python train.py --head_dim=128 --norm="layernorm" --norm_place="pre" --qk_norm=true --warmup_steps=34 --doc_mask=false
Each number is 128 + 24 x the weight over its row's rms, rounded and kept within 0 to 255. Layers, rows and columns count from 0. The size above them is the row's rms in percent of the matrix's.

# layer 4 MLP down (transposed), 1024x256, rms 0.221, rows 274-298, columns 128-191
size [100 100 111 105 107  99  94 111 104 103  84  92  95  99 100  90  94  93 100  94  98  92 101 108 107]
[[139 131 116 142 117 103 135 138 118  94 107 104 144 148 148 130 113 125 123  92 105 140 129 170 117 152 145 104  83 160  99 176 119 166 136 141  96 129 116 127 134 160 148 199  85 105 171 112 149 159  97 131 119 133 134 109 108 172  95 145 102 129 151 190]
 [119 144 109 154 132 120 144 118 117 144  59 101 114 132 129 151  93 149 135 167 152 175 134 143 143 129 157  77 136 119  63 141 128 123 153  87  87 128  66  81 167 132 129 140 125 127 140 136 121  83 121 160 129 149 128 120  76 114 128 114 135 116 111 130]
 [147 107 145  90 110 160 134 142  88 119 115 124 118 127 117 133 120 152 129  97 137  83  92 137 105 174 127 151 147 161 114 136 135 171 110 126 136  96 172 113 117 149 138 147 169  85 102 108 113 144 111  93 120 144 161 150 140  80 119 179 138 140 103 100]
 [114 162 112 133 147 100 118 108  91  95 123 179 136 130 159 142  87 102 142 137  98 126 119 138 168 101 106 127 147 103 109 151  79 190 128 179 144  95 103 111 110 122 133 135 129 120 154 141 177  98  78 115 125 161 118 131 161  89 128 115 152 143  96  65]
 [131 173 155 105 123 160 139 131  86  65  97 116 145 113 116 105 136 131 143 137 166 110 121 117 148 115 166 124 105  96 120 122 151 104 122 115 100 148 138 160 136 105 132 133 157 133 109 147 114 159 136 144 136 114 151 108 114 157  97 100 125 161 111  94]
 [114 148 129 158 164 131  75 121 129 116  83 123  94 154 100 149 145 169 143 153  96 148 143 126 143 132 132 151 127 137 132  97 120 130  85 158 111 105  81 100 115 135 107 124 176 121 140 133 165 129 159 115 148 113 133 141 104 119 126 134 111 131 101 134]
 [152 131 132 115 115  97 109 132 104 122 165 163  81 175 190 107 120 108 162 109 115 139 121 103 187 111 171 115 145 126 134 131 137 157 137 138 114 108 113 149 170 149 134  94 121 102 148 168 118 111 111 153 138 151 162 136 144 128 109  98  99 126 119 129]
 [125 160 140 125 124 134 112 139 144 142 143  96 121 116 172 152 110 143 159  98 114 116 122 144 149 138 103 152 157 151 133 142 145 128 109 149 118 121  88 140 117 132 127 100 146 163 109 125 133 123 114 100 146 166 109 158  79 107 136 159 138 115 118 122]
 [109 102 102 110 172  99 125 116 129 147 122 123 110 153 122  71 117 123 168 112 124 141 116 114 151 112  96 127 166 127  74 104 120 111 154  97 149 129 144  74 111 155 201 153 125 128 128 103 130 158  78 114 122  95 117 160 152 134 139  85 109 141 189 146]
 [ 79 149 147 141 127 172 170 127 115 109 116 108 109  57  96 140 130 139 137 125 132  90 105 128 126  97  98 119 145 116 111 144 130 136 122 121 111 127 111 119 141  91 145 161 102 171 153 103 114 164 112 119 126 111 170 114  87  98 138 139 176  97 141 114]
 [147 164  92 138  69 114 139 149 135 118 146 118  93 114 125 147 134 136  82 131 124  85 136 108 130 161 135 139 124 133 131  98 130 102 113 104  67 126 145  94 121 135 135 129  92 123 115 138 147 164 112 123 134 115 160 142 112 121 129 124 146 152  99 120]
 [152 107 142 137 149 107 119 142 120 103 118 134 126 138  67 119 101 158 123 138 120 127 128 108 144 129 156 145 138 153 107 154 153 123 147 147 132 120 129 112 145 170 122  99 113 105 122 145 142 119 111 111 130 183 111 159 154 156 147 143  61 173 124  92]
 [150 145 181 161 126 137  91 177 121 131 110 172 130 127 152  89 138 167 118 142 130 126 113  91 106 155 137 143 114 155 123 140  98 156 122 101 150 119 134  87 114 108 138 100 111 143 131 122 132 145 120 118 140  95 101  88 147 147 114  92  81 120 175 111]
 [131 103 128 137 130 130 152 122 118 141 111  99 134 129 124 120 112 129 129  67 122 137 136 151 152 121 114 133 108 135 145 170 153 100 131 109 146 100  90 151 141 120 122 165 104 100 113 135 147  90 149  91 126 151  78 115 143  92 112 115  76  93 134 126]
 [104 115 115 140 114 109 142 141 103 175 104  86 128 126  87  98 142  99  68 103 138 109 106 125 105 171  90 148 195 163 154 148 100 146 113 109 115 113 138  94 139 113 149 144 154 129  89 107 150 123 120 132 157 167 108  97 140 171 105 135 113 138 132 109]
 [162 112 100 117 102 124 150 102 141 117 141 137 146 102 176 145 123 160 107 156 124 165 136 182 144 137 139 154 121 140 165 139  97  98 143 146  90  81 137 115 149 142 155 169 125 108 150 118 131 145 102 122 131 157 150 125  76 114 155 140 147 157 164 151]
 [133 121 155 119  81 139 105 109  97  93  86 121 184 150 139 128 142 112 140 106  95 146  85 108 123  92 164 170 118  95 116 127 147 138 110 119 127 139  99 121 157 128 142 121 104 118 129 151 136 152 145 125  85 103 102 124 111 135 126 155 130 133 157 128]
 [112  99 120  94  85 120 134 149 123 167 133 144 106 123  99 151 128 135  97 107 126 108 102 127 102 124 126 137 124 151 111  95 127 183 206  88 155 129 138 113 134 128 130 140 147 159 132 117 147 127 112  84 180 168  90 114 107 123 181 137 156 169 106 116]
 [ 97 154  95 122 144 153 106 131  93 128 117 123  98 127  91 123 106  82 111 139 129 118 135  83 137 131 109 132 102 190 117 149 110 148 106 141 139 115 138 106 135  82 145 145 147 145 117 182 148 122  75 142 158 132 105 140  90 196 112 130  90 131 185 109]
 [128 145 104 107 167 148  96 109 105 144 112 103 132 152 136 126 159 166 132 111 108 126  75 124 156 133 104 114 113 101 135 134 143 101 116 110 154 177 147 146 128 113 106 138 109 143 207 109 145 146 168 105 168 112  87 157 113  98 144 167 187 147 143 125]
 [124 146 149 104 161 141 116  84 144  86 120 133 164 116 131 113 153 128 115 128 110 117 146 182 109  83 114 117 126 143 154 143 110 124 135 112 130 140 134 110 108  77  65 141  86 168 104 128 125 153 142 137 123 120 148 117 178  65  99 156 131 102 142 128]
 [123 124 125 167 127 142 143 141 125 139 126 107 165 116 123 152  92 121 132 130 105 111 103 117 153 114 136  89 131 163 138 131  85 162 101 120  80 134 168 163 162 140  79  92 103 133 153 142 103 125 124  89 145 124 125 166  99 121 130 137 109 108 111  87]
 [148 123 105 134 186 141 124 159  99 108 131  87 122 155 164  99 153 139 146  92 129  91 145  93 105 129 121 112 146 153 121 116 122 118 157 161 130  92  67 129 124 135  76 134 116 133 165 146 163 139 102 138 135 158  89 136 178 147 134 141 124 156 119 113]
 [130 133 124 121 179 136 132 117 163 149 143 115 132 146 145 122 120 116 148 147 151 124 141 117 110 153 105 109  91 111 110 117 148 136  98 108 138 120 109 147 111 141 144 166 147 122 122 131 150  93  84 191 164 155  99 110 138 130 151 128 136  95 128 146]
 [136 117 154 135 128 139 114 152  96 113 117 175  84 112 108 149  70 142 116 152 141 147 108 157 135 150 140 162  91 159 109 135 175 136 134  72 115  89 131 100 155 133 117 140 141 140 100 130 114 136 149 153 152 156 139 138 146 104 151 137  90 102  82  89]]
# layer 4 MLP up, 1024x256, rms 0.215, rows 275-298, columns 128-191
size [100 104 103 102 107  93 107  99  99 104 102  95  94 104  96  87  93  99 101 102  98  99  97 102]
[[138 129 142 148 104 144 147 175 167 141  89 116 121  93 123 162  90 160 179 159 116 141 114 106 167 118 139 136 112 143  73 125 104  87 154 158  99 100 116  54 150 114 123 145 134 130 151 148 119 135 126 129 134 170 173 155 140 106  83 125 125 113 112 147]
 [ 86 143 120 128 118 113 126 149 136 137 150 143 132 137 129 133 139 140 134 120 116 102 122 131 156 122  82 144 120 140 181 112  76 133 138 126 127 108 146 145 157 108 149 120 126 124 136 105 168 116 181 115 183  97 147 120  97 122 109 109 144 118 118 123]
 [125 131 149 151 122 171  89  99 129 106 145 114 157 124 150 191 115 108 104 138 149 128 144 125 108 161 147 130 100 161 116 125 117  99  83 181 148 131  96 107 101 136  99 124 105 142 128 136 134 154  85 110 159 150 182 138 184 105 128 154 120 129 116  88]
 [ 82 128 126 126 146  86 154 116 137 156 141 133 126 158 109 121 114 148 179 106 125  92 139 130  77 151 132 117  92  99 101 145  68 112 136 110 110 113 145 106 154 144 128 106 129 102 147 116 139 176 103 106 115 136 137 127 149 116 153 188 104 105 114 110]
 [106 155  87  96 111 128 117 124 102 142 161 110 153  92 152 117 155 131 147  87 110 109 172 129 138 111 103 124 161 148 122 115 153 165 146  98 149  97 132 100 126  96 143 147 142 116 117 122 102 136 131 168 134 136 161 146 168 174 128 115 149 129 135 110]
 [118 105 138 129 101 127  69 149 147 132 128 123 214 122  90 143 149 128  97 150  88 153  87 163 149 141 134 110 126 138 110 133  94 114 127 126  95 124 142 108 161 151 114 104  99 135 115 122 106 121 106 163 171 137 116 196 121 116 137 132 158 138 142 138]
 [ 77 137 141 137 149 172 142 170 121 143  98 131 136 162 105 137 124 150 122 146 110 135 155 160 161 109 116 100 130 153 144  85 135 153 106 123 150 184 127 135  74 150 129 168 121  67 162 116 113 159  97 136 117 139 165 185 138 110 129 141 115 129  96 103]
 [124 132  59 147 163  89 176 145 172 143 148 147 136 149  96 126 148 154 112 146 142 116 102 102 139 157 112  95 141 101  87 133 133 114 128 118 160  80 119 139 144 117 118 145 149 112  70 163 135 100 150 119 182 130  90 131 144 125 162 124 101 112 119 118]
 [129 137 118 192  83  98 114 119 150  85 157 102 139 141 136 137 185 126  95 132  95 172  89 107 133 152  85 120 104 164 127 119 163 169 139 103 112  95  99 153 139 140 107 134 150 131 119 119 140 113 105 131 101 137 150 124 160 116 179 168  99 138 127 141]
 [101 112 124 123 103 106 107 147 159 170  93 125 143 135 133 102 118 138 170 147 135 158 140 179 153 135 102 136  85 149 124 143 142  94 129 122 120 118 118 110 124  67  82 143 142 109 119 124 117  98 102 129 119 141 154 133 126 163  91 155 118 130 169  76]
 [106 145  69 112 125 152 126  92  93 106  76 114 125 160 145 119 168 113 144 147 102  67 114 117 133 138 129 122  87  83  78  97  92 148 172 146 101 132 188 101 145 117 104 113 121  88 133  97 106 110 134 131  98 124  85 137 144 113 120  83 140  83 138  93]
 [ 72 131 122 141 117 101 152 117 112 131 154 171 130  95 118 138 102 137 157 107 118 159 117 171  93 176 122  94 102 113 118 146 105 159 106 114 103 135  98 151 130  93 139 160 120 124 144 139 135 124 125 157 154 113 160 144 113 135  91 100 138 106 138 142]
 [129 135 135 105 149 113 121 134 150 123 126 111  96 172 112 129 115 151  87 121 101 123 129 133 107 136 153 143 100 124 129 165 144 113 117 144 137 109 147 162 176  76 105 130 143 117 134 104 134  90 104 121 121 127 146 142 157 139 120 126 149 117 143 123]
 [119 109 145 124 113 133 155 118 180 123 113 144 133  90 106 125 143 148 107 102  88  84 170  84 104 141 132 138 116 101 123 157 154 129  80 131 153 151 103 120 169 117 133 109 129 124 145 136 149 135 122  82 110 117 158 141 130  77 122 144 125 113 144 106]
 [136 127 113  77 140 138 148 106 112 121 108 159 181 136 110  94 151 127 142 124 117 160  98 146 148 132 119 139 114 100 138 109 113 112 167 166 109 112 173 162 128 134 124 148 112 151  90 128 113 104 109 135 155 168 137 108 108 134 131 108 124 159 139 127]
 [130 132 111 117 162 120 168 104 128 115 153 102 131  93 133 148  91 156 133 138 147 136 149  99 109 111 115 123 151 125 140  95 120 112 100 144 113 160 118 109 131 164 158 131 136  95 125 104 178  94 122 138 140 128 180 107  87 150 135 124 109 107  97  81]
 [120 123 139 151 160 161 134 140 124  92 119 124 114 125 147 134 147 149 148 132 133 141 131 144 122  92 109 118  96 136 158 126 116 114 101 125 109 173 149 119 129 147 133 125 126 110 117 140 115  80 102 133 134 117 118 115  69 134 101 114  75 105 159 117]
 [149 133 167 114 195 127 129 115 125 105 110 123 111 146  91  92 118 119  99 138 143  97 109 131 119 161 131 134 168 111 134  94 137 177 148 107 119 119 126 142 135  80 132 143  99  96 109 105 113 137 148 139 185 151 166 104 145  80 110  81 122 133 105 134]
 [137 104 178 130 123 107 148 117 127 131 131 148 126 123 131 118 122 150 119 126 118 126 146 174  86 126 129 154 109 151 149 136  91 138 155  86 102  80 107 130 117 116 148 140 150 145 146 115 117 107 115 133 121  94 128 167 132 125 134 111  77  88 155 110]
 [ 98 111 132 149 113 111 147 132  96 172 103 123 138 136  99 152 126  99 132 131 135 128 147  94 153 119 136 156 170  72 151 131 143 151 154 130 118 115 124  95 138 147 206  82 110 133 160 161 111 167 148 111 125 128 104 148 147 156  99  93 145 111 114  58]
 [149 126 120 105 134 144 104 112 133 106 174 145 114 128 116 126 129 175 116 111 210 104 146 135 129 174 121 134 169 110 120 165 156 175  94 146 129 112 120 129  99 119 113 148 183 120 141 108 113 153 116  98 169 140 174 106 109 132 174 101  85 128 119 120]
 [141 138 128 143 141 159 157 142  95 160 115 141 165 121 153 144 156 131 131 135 168 126 120 106 132 157 113 115 128 114 118 131 118 148 132  85 117 153  91 103 149 104 161 108 174 117 176 122 111 127 165 133 123 159 138 136 106 128 154 211  94 139 104 146]
 [126 164 169  93 174 132 108 157 184 127 105 128 138 117 160 112 109 130 149 163  95 132 133 124  65 136 119 118 174 133 111 125 129 141 104 164 126 149 110 144  93 151 120 128 110 134 127 130 131 104  98 128 124  97 119 161 125 140 128  85 150 140 112 134]
 [110  93 108 100 129 115 135 173  98 157 125 122 146 141  91  95 136 149 128 100 119  81 125 123 154 148 170 126  69 133 124 161 138 146 128  87 123 126 133  94 127 153 158 125  88 123 124 109 151 130 101 112 160 163 147 101  95 134 143 109 136  96 148 124]]